{
  "num_attention_heads": 2,
  "num_key_value_heads": 1,
  "init_std_up": 0.0368,
  "learning_rate": 0.00868,
  "warmup_steps": 200,
  "train_tokens": 284200000
}
Each number is 500 + 40 x the weight over its row's rms, rounded and kept within 0 to 999. Layers, rows and columns count from 0. Numbers have three digits each. The size before them is the row's rms in percent of the matrix's.

# up: layer 14 MLP up, 320x128, rms 0.156, rows 150-166, columns 0-127
# down: layer 14 MLP down (transposed), 320x128, rms 0.175, rows 150-165, columns 0-127
# gate: layer 14 MLP gate, 320x128, rms 0.167, rows 151-166, columns 0-127
up150 092:496480514532471479464458505550545462542505580525525428526479453491452595482502476505438519565547397520462491491478528500490515498521476565491503438463478506544471543457471525581480504479508465490506521499512494511536464492578527597480443523496440494500497501548439491502486560485456560513503489454446565558487492501516442472467488470536496500461587542583496533429526466435504461452391
down150 094:548511503489478526513476546494566443483534519507501496491552440534518419441458473463483440513579440536482451491450393467547533518528490461521488476480512472434559485499503503526543491479509508565577465516530504549458548545582507493539499502551510551448553523469478540459429516541533479414513478488487431530532444542541525500529498493509426500456440578436551574476479464439523518521513
gate151 106:482568492575479574508516461487555544426540458448569463565469488538495531477503551484563472596498483444492558447528475482473420520512502469491488577559434474493452498480470474512489467487571481492513535485587519519510511492491568528475445479481491499500530453516480478497459479548455577492487585508492580427495430489503523478506526541505449457499561510510417441499430498445479473502509
up151 102:595486531557494462506533506532431470547479562467514520446555498504528496507530413453476436460478361463538519536566550549523519457498554562539488572514547570457507495445535487550487459531535412504484438420501531539491479497445542473510451462468522463457505457549555462470460544544468472520504444506523532459562492494502482510534525482519487488551492456536538489449470508471530512472491
down151 103:480453506511488471497471432429460380467449491495494500568468473521516471414466516495526534460507544485557451469390492490553493460434536460550521517461528475557445487460466522502558543605468592542467534506411501472451518496528477563513550452561501497506515518509505462498516520528506519489442533498495471513473544432516499531550482467547519498548495485515486511530523475612461469473464
gate152 102:515490476522523519482523522476549474462521506564533501465382513526538457553517491530490515462448557529547610544399494575520563553556517537516498527470468408477505527503535469539457445498576528558494497453515541539504473448513545470568520537490511519559535484549515574479493437483578413535508521483478551444470538509515479451475503431471561492504522496465495521479506492438518463496527
up152 110:434511488541471483523538485525492426515526454505558456493458519560542485511426521456525479499501441438495471514421486558496441461466378504509437551454567521602504546476517538427512480521547519483455521431525454459498544524490519446476508445467507519458474464519432504524515478461494482447464583503482459469489527509502459504508548530441545511482499513480514503544592553479491516527604
down152 103:508483462478470430471559526515512459480521484522513575496513537469503454503466458552556470430459505523498484509459429508519509439468445502597497522478539554522525443462525494526451467518492509558451495473543542513431463441498553489539540496535477607450475462513539498541514493513559510493448567436562416514551383544527551536442561518460497478496441555478517509463484533510453472482479
gate153 096:480547482514547430441488523553470487555551450513582524486521493491470511499525450410436456498508555461500514483551528432524445530519477507438425519518565515419473518483477484544532544500539494514505474484493520508454484468517474525537553491588514381548443488544491468480489548463498485541478501520572472540508472490586463514438522502553517464490531568545436539461559469484442526452443
up153 100:516478525475464522466529513462392430427436511496497504462520509600515492509473490564504536455501532557445530418563527474458490472517414454518528543504491494455529512498531479427495485504440497588442491543513457496503426480485523559448496462472546488467498487434494425491532435492526530485482443569515470512471438550495471465509519456483461578547507504442488525511503506499448441412482
down153 106:528493462415489492587526545389450429503458506520535464452516506516514545504541529493516537483536497450375485467526442544449536506557541507552557487473516494481484539460482530437541503507547501527447500479489490516442492502538466524518532518522508554578568524489514481560431476469488518510492524478491492514516461534532405457565488552531517465492494534407479504580515529407451513511533
gate154 101:474513508491415485456506457429556442487557489476469583498462508486533492530457537614506482532477538414504543486444452432432559520435533436521439527547505514527484512509479472474575503526407456504436508553591593518486491511525506459526551462510498490501565521508546524474527484556522513499486577490466517499537504483501477506503510524470509471532518440568525478439452527442475486545489
up154 100:486500432452465502501419505489594520568502462534509572499471499488454481517528533511555559431436496542519476599548482505537448474455494468467496517568523489517543576538566492576518501565558549524515408543428501527510496492532483513480488534485537497413523478501473508397524536580465499515514443478553467495428484517523452524538489485493520489508486437529465522507540535505524484531430
down154 101:535466531495478476453497458447400498465492527430515563427548526462526525447491486472562496485574450506555506514483506523584429540544540504461463477558445489468497478514471530449469523526536505517511516594509511563550480487522470465501465498539498512532485482499521469528487481590517466584525468507514546506468500504426565551528532547478521538518518527529551520510600417556521485460602
gate155 108:478447486490507448491423492461403516538517448453540514541475536494527535492553476473542495566513549432491489494491490553515577480520453513556403566496546465522575519510481469467547467518430558500542493459428523509494493466474572465494503527458537520594453495517515469536566520482495497510539554518493566496485484466536478445522529403556514533435503452551475484468593506502550508518541
up155 103:523518490548504500506450465456525458500541569494511575459566545453486538498437514506534572507420502537507445567478529537501408448477437501458529532509470500512543470449533548452494459504474469552526519490442480540418558517441545566555518464500520511527517447479592514542467499511441456558502554480542598504500466544542426476534503506473537481518537521554532471465446489545508450474475
down155 105:487515529484475469512456534566501495478540492493482509505487507463508425536528556524524437452526480444487549559443425509438487519554502529548444498495495485559448433547468550449528454457531569453507501485523470456572492509499489453466528467471530507427450470470535464476553467536534510460493461473493572532521458508480527547453582471463497574433476525456535403515633476483489494539494
gate156 099:541430483457455561526482555516425593496531457516548490512512508498495595428427509539547493584506545476519427492517427487470527472453471586498551516565487506488491495458483569526532535495509571521413481444483492481478484478513470529530540527515504540544505479500554553494509480543558491504533518535457542489536568445489494497533521416522504490452427439538506462461491490483506567482425
up156 095:510524461451457513542500476527498499449507485501492508550453493486526506497509540410457467541497561489558577535525500521506486437520490510524403467529478517401477496515502518527546439495452541574499463395573532471494465469473539475484518513473526530607475478499548544487494529454534496476470507548533461507523532467555450494465520530515524419440463491455512436564467463522553594459418
down156 093:506507493538515470465468463463492575429452543468437485429537563541450507561523493434471558416442562476534499525474514476532541523510458469501482514560441501545534485502507396476453423454499475484504577481506533494495498491518545490481591439506459435602473519484464534520445448540573503489489580447500488558508472565482482435491456489501536449537504518476512464510491519538516509465507
gate157 091:502434481476505504588457496511530526390487473574564518504545572499543505470497499476431480446600537503487421505481553442559483595491478531423514450497560500523514509472521391520517466473507482497432530439447514486476489528484464517511503507527472503527481454447506512439517467422483477470489530582511428447497520496435527534501536534540482526501510537513511516465510582479528445481495
up157 094:443537553462569434496524513484515489483472547520501542482512545544495450501531514520489468528508609523522560502586534464523542515549518553521473462536419436510490531465554563470587440531490511527539538540532514508551428443481443518450435595505498440498551474528535577478477544511509496491514456558517445545535517551509487510502438456464461509493529496463468492559528454433475540457477
down157 099:575394536516448483494490547426523476489509543493538478501487560472528488514467558416511457437572442568528544545422511546469472481526472488541509448471481455500531489500521444546497532506581548468455504519518476432486462513531458467520455449420517520572528489483411462424443493465532466533525547541542458430529487454510558539531520511493436535506460469531508499493561486505506516537504
gate158 100:548481461466481507469468561488475448509426525508483431530567476479573510451516456505432482515517456449444560401431521491446490498454528511477541505483414548473525467550482488439468507500555528445532460436501482560515494538526427511531515539502431507600479513483465478608576503444515509497544547463502524511492475463536466535478433491547503511497471513576527456479510491542522484544544
up158 097:476438500466534450483455542480479471450543546511490457566527468447474542517555532457517543432530475472466530408485547536516515491555455491445552498452484490569568540472610500480482451559489474492483540562514522509495454496521560554542449521476520507478475509497426537503429495494485450521547500466482482493517507437430514400424458498495528505513428515459546550560480517538485526472577
down158 096:551546463510473508482476448564538487491556496511409521510504466565529494424496455516473470514451463523440464494559474502469492501524476499531530528497470551503479522488499486518498488529602507495477565457501517505541502448535518518509567500505500371620572428418504501440600463476525513481532502472454474516522507505526504543527455464446489472548525472476460423456488493403547525495501
gate159 104:476530532543551549495461506447483494555474438512461483478505464538469483466481505454538521466559461399473495484563466475510553446500472506465419514516478478434448510513543436518452489553498498520565462498495435466490422480509418486518448485421506470492535573517534547586544508506522496507527550577562470515475521443460538495516573462444495502477458514514488611452451461459455517516520
up159 097:532504512470469474520452503538461476461571407503420547527570494497547442505447478492526529528474461549484566459557567477461508425454473499470488483507526472513483480531421504503566523565526483525492497542494478485502489506562508544538486476517552422523477520498461451521514538514482513492521576487566467471509436503490491381532546504475478460435461512557561546504554447481411516430438
down159 104:491491460481511524509541562530480481519466422504506512445512476441515596466472441485461559489496461461445542515456454588493488518512465446462461494549495505447460531461495473485494465514538447515495484591513440448481510481571507477511459537526456490519459472552518418425484445515512495546472515557450528483537462539485473502521535557527532555510494443464558534562522543500518634421540
gate160 090:483478465526461564478543448456496510441520563449515550503496429557524532514505421471457504454435475542565566509475483520497571568484504537528511560481531438479526486502482484567458431451478483520587492492545446534580531461504460501534420507464464476497501467465499525548494556543507482464487463527509449431487519506558454528534410528432503570456478454529493531451515548523468554466467
up160 094:506488556474484451536465541474466500519451491548487444486512434485439455589467498517481533423467488547505542507514504554490511452491499476538499505498422416469560480498497484480512472490522521396591527502446494558567435466469529478484459455531535493537429580515530508424518451506462465524525581551521500566525531449539441459491514561559513509549538466522525523433509463532524472515563
down160 090:471496433564514513568491539504540515460497496428474565447500489498450547480539480515453537515521495563558531450523515517506441510507392538475514478530482503515537476471555458522497561474571449491498584500578499483483498480449436523470542460550467441460506418520478408528504438608522560400497472456552516513515516568495454459516481523508480503507459517493520522455550494499500436506495
gate161 093:516490487470465487433433531499539517515523479523591470522464581555554548490516483537456530438523537506492493592532576474571487535523490543519423476448480428491521467422549528469479476533559482475472477489518476510503498482510495491524556462503523483569496492587495475492503493519537487429417484448432477579447523500469430465543523421517531537571477477476458451481548505510469577490529
up161 095:467489513492487487525498490483536589571503508511579516522503520506534515492535507500484559456509551495465489546531443433450464535492481513573509504547439480486454455484547489532455525540567457520527506526450548437585500520540530552465490533499531448499546458566483554513547536517512491512510492533471499463429545500452541403430545503449630453510473516484568558528576471447541465494532
down161 097:507484477560569484459524547467554558515411514433496492499497550516505518544529569600514449468466469533476521474543584550523468498448496510492471514440436461505460475447503535484573442511505438439459566529467498506533509512539542443492508464475448495526457456489516491580430542456531537499517513538443447530490490473447475499540482524443549546506540484498480460461555584574514502515567
gate162 099:504536395494523498552518511440530526539483535531534540498466442493473511488472487516488451534485579493565608552506468476491530555513583503521505588500533561531522456448547471514560449491497451426485538482443538497525470499418513462445459478427510447500533564440509464451490539516499573517418518480530486506473545474509510529473502502490514513437464535544481479504522525388495551492459
up162 107:470458514457537498538433471500432483537558496480567600512462446517500572576534464467467501450495528568497492417511503425434603488526493560514432533444497528467509435544546510521523489437474497527501570529485515428466521514493500558533521515478521443539448479528510490458499501479469518499474469494512416441473497473567471529474475478497492436473529547514517547436497479484460508406462
down162 101:406517546484457556441504510524501493444533475566550482442524517501489518485434410555506463531530499505569498478468562453537475435498500476513582441449519492582525485506488460532539435462619503501517502520472483502526433522479453472511495510533514538472516519491510475503454516453540557478582555500439489531538524486571546497509507510510482548509525511441557498483472473520590477454396
gate163 100:473543493501489458571523522468453501480438520452489526477579558505460512524452511432500481500411504439575436536518544418477455448537472540487476413447443507488517418495448427469523463512507525507498540487550475538447488540547479482472444457446508558460529548490537478525504468479504540505489526526457474512543516548423464511463531517599471473523463483585469540413499461476523488501519
up163 102:507492490432453486500478532542440504467546505598518508451483522517501442480518524427491577455516501489536506560487498515587481551510464528447547460546562517479473552527473391506514589468514545589486506477512555516502531492510516465492462454488484503483545510449602496557475546583508445462513578449526454546492470500469452521474513460508489564473460506499475467574575445480505506503485
down163 103:510523552513568595513518450437485498484506444489476460488519456483410489491455470488447649500536517504460523550435478513506452469512479460526562520433444400488490479525457476491473516540499512464489516467488475468475551578530467504484504518566550474541456502476532513513447498512508478505534534434534458540534557535478486462477483514445464540492589487472546478493473488532588563533435
gate164 104:522538450520464449514497470487565510538452521408496480488545460474539485512527568463497524470396428465461522534435531530560393533457493492508425505509450479545503402470489412470530547534496488488485484466543487444490489510508511521491510542533483477526557497475522522425574466508477509529494595497526516419541509468464470493480584497516535473501507561430475500488559457531473549502552
up164 101:538507531489547490455491470497505450571465499444488510585469515495478474569511466483524476494499477520508550483469447563506479516542427388512476490473568451552480493541493476488484473527528523455502505438487503559451613412516481443439512526523507478468490534434496578460440471494516543478511520539495441512492481435506456406469422481547464526550553502556440485523565517484503475444464
down164 099:536530580450455552582534515496492501463510555458479507485513538487460522481527492460423524567469498538552515500525529564455514565466491493481466499512539488526521544508516467538514493425448481508514458518571465459492468460510510498580470519502445526509534580444530510485490585510464513498448547437548453513403484449495488545485558580519482536489492503516490548509476475556533619605514
gate165 105:421466450517521456465464538485491469541530580527463504560464497474536480505512527579502463501555501537559521534455577508529556496486508539546433536454534519506552467525522478541512499484520502450504535459496557449553477424476544515485469444470529513507439545441494563434457541520458418550604522428482453440462511541487517536505466525502585535536416529542550527485510531505475523493532
up165 103:437431535500628501484493477522451524561515535465506490527510482512576531492501467475503444496524462448568502502448531484504504457513498462416534511470505462583437464536424525520513483549556474491458566527402535495466480475526474494472488561461499534532527417546492486508511473419505518555488467580449518462460513548511547521502487561540531522477532482451483490500517397455464510558459
down165 105:484506508399530497486448499490495536540437517405442519468509537517524502515488506568466562473433532485541492459443526481517538503463512502459505443452527547455541446521559504462477565520509478554491523497547557494480514471526469521537519533481478523364474594492548505477451504481492496466497536482506526559493419548500506450473422528539544504576484532538430565476465515527485523527600
gate166 102:446526524521474487533454495485439443466475509474504533460445470536519467456518567519507516459533460500471500510520514526451527417479561543490535482534489472500404503490478476533574500483542502486543527509520529511505430450467503497500535534593581531516453510450502466449516497414538464468515532492511478484538562462513506551456469515481536519478455489528599483560656457429481457561541
up166 096:543524424511492517470485544491558537480480480466465495447483525508527527493505416381487544445461391513522560455497527546467525530539463532489521483530532504563552462497460513450528468473490480475506475499449577451472493487516531532446484526473417496440525496520607536492490536507507507473526507550467445426499419458556507495515507499536565514446533532536428485469482566533438552444482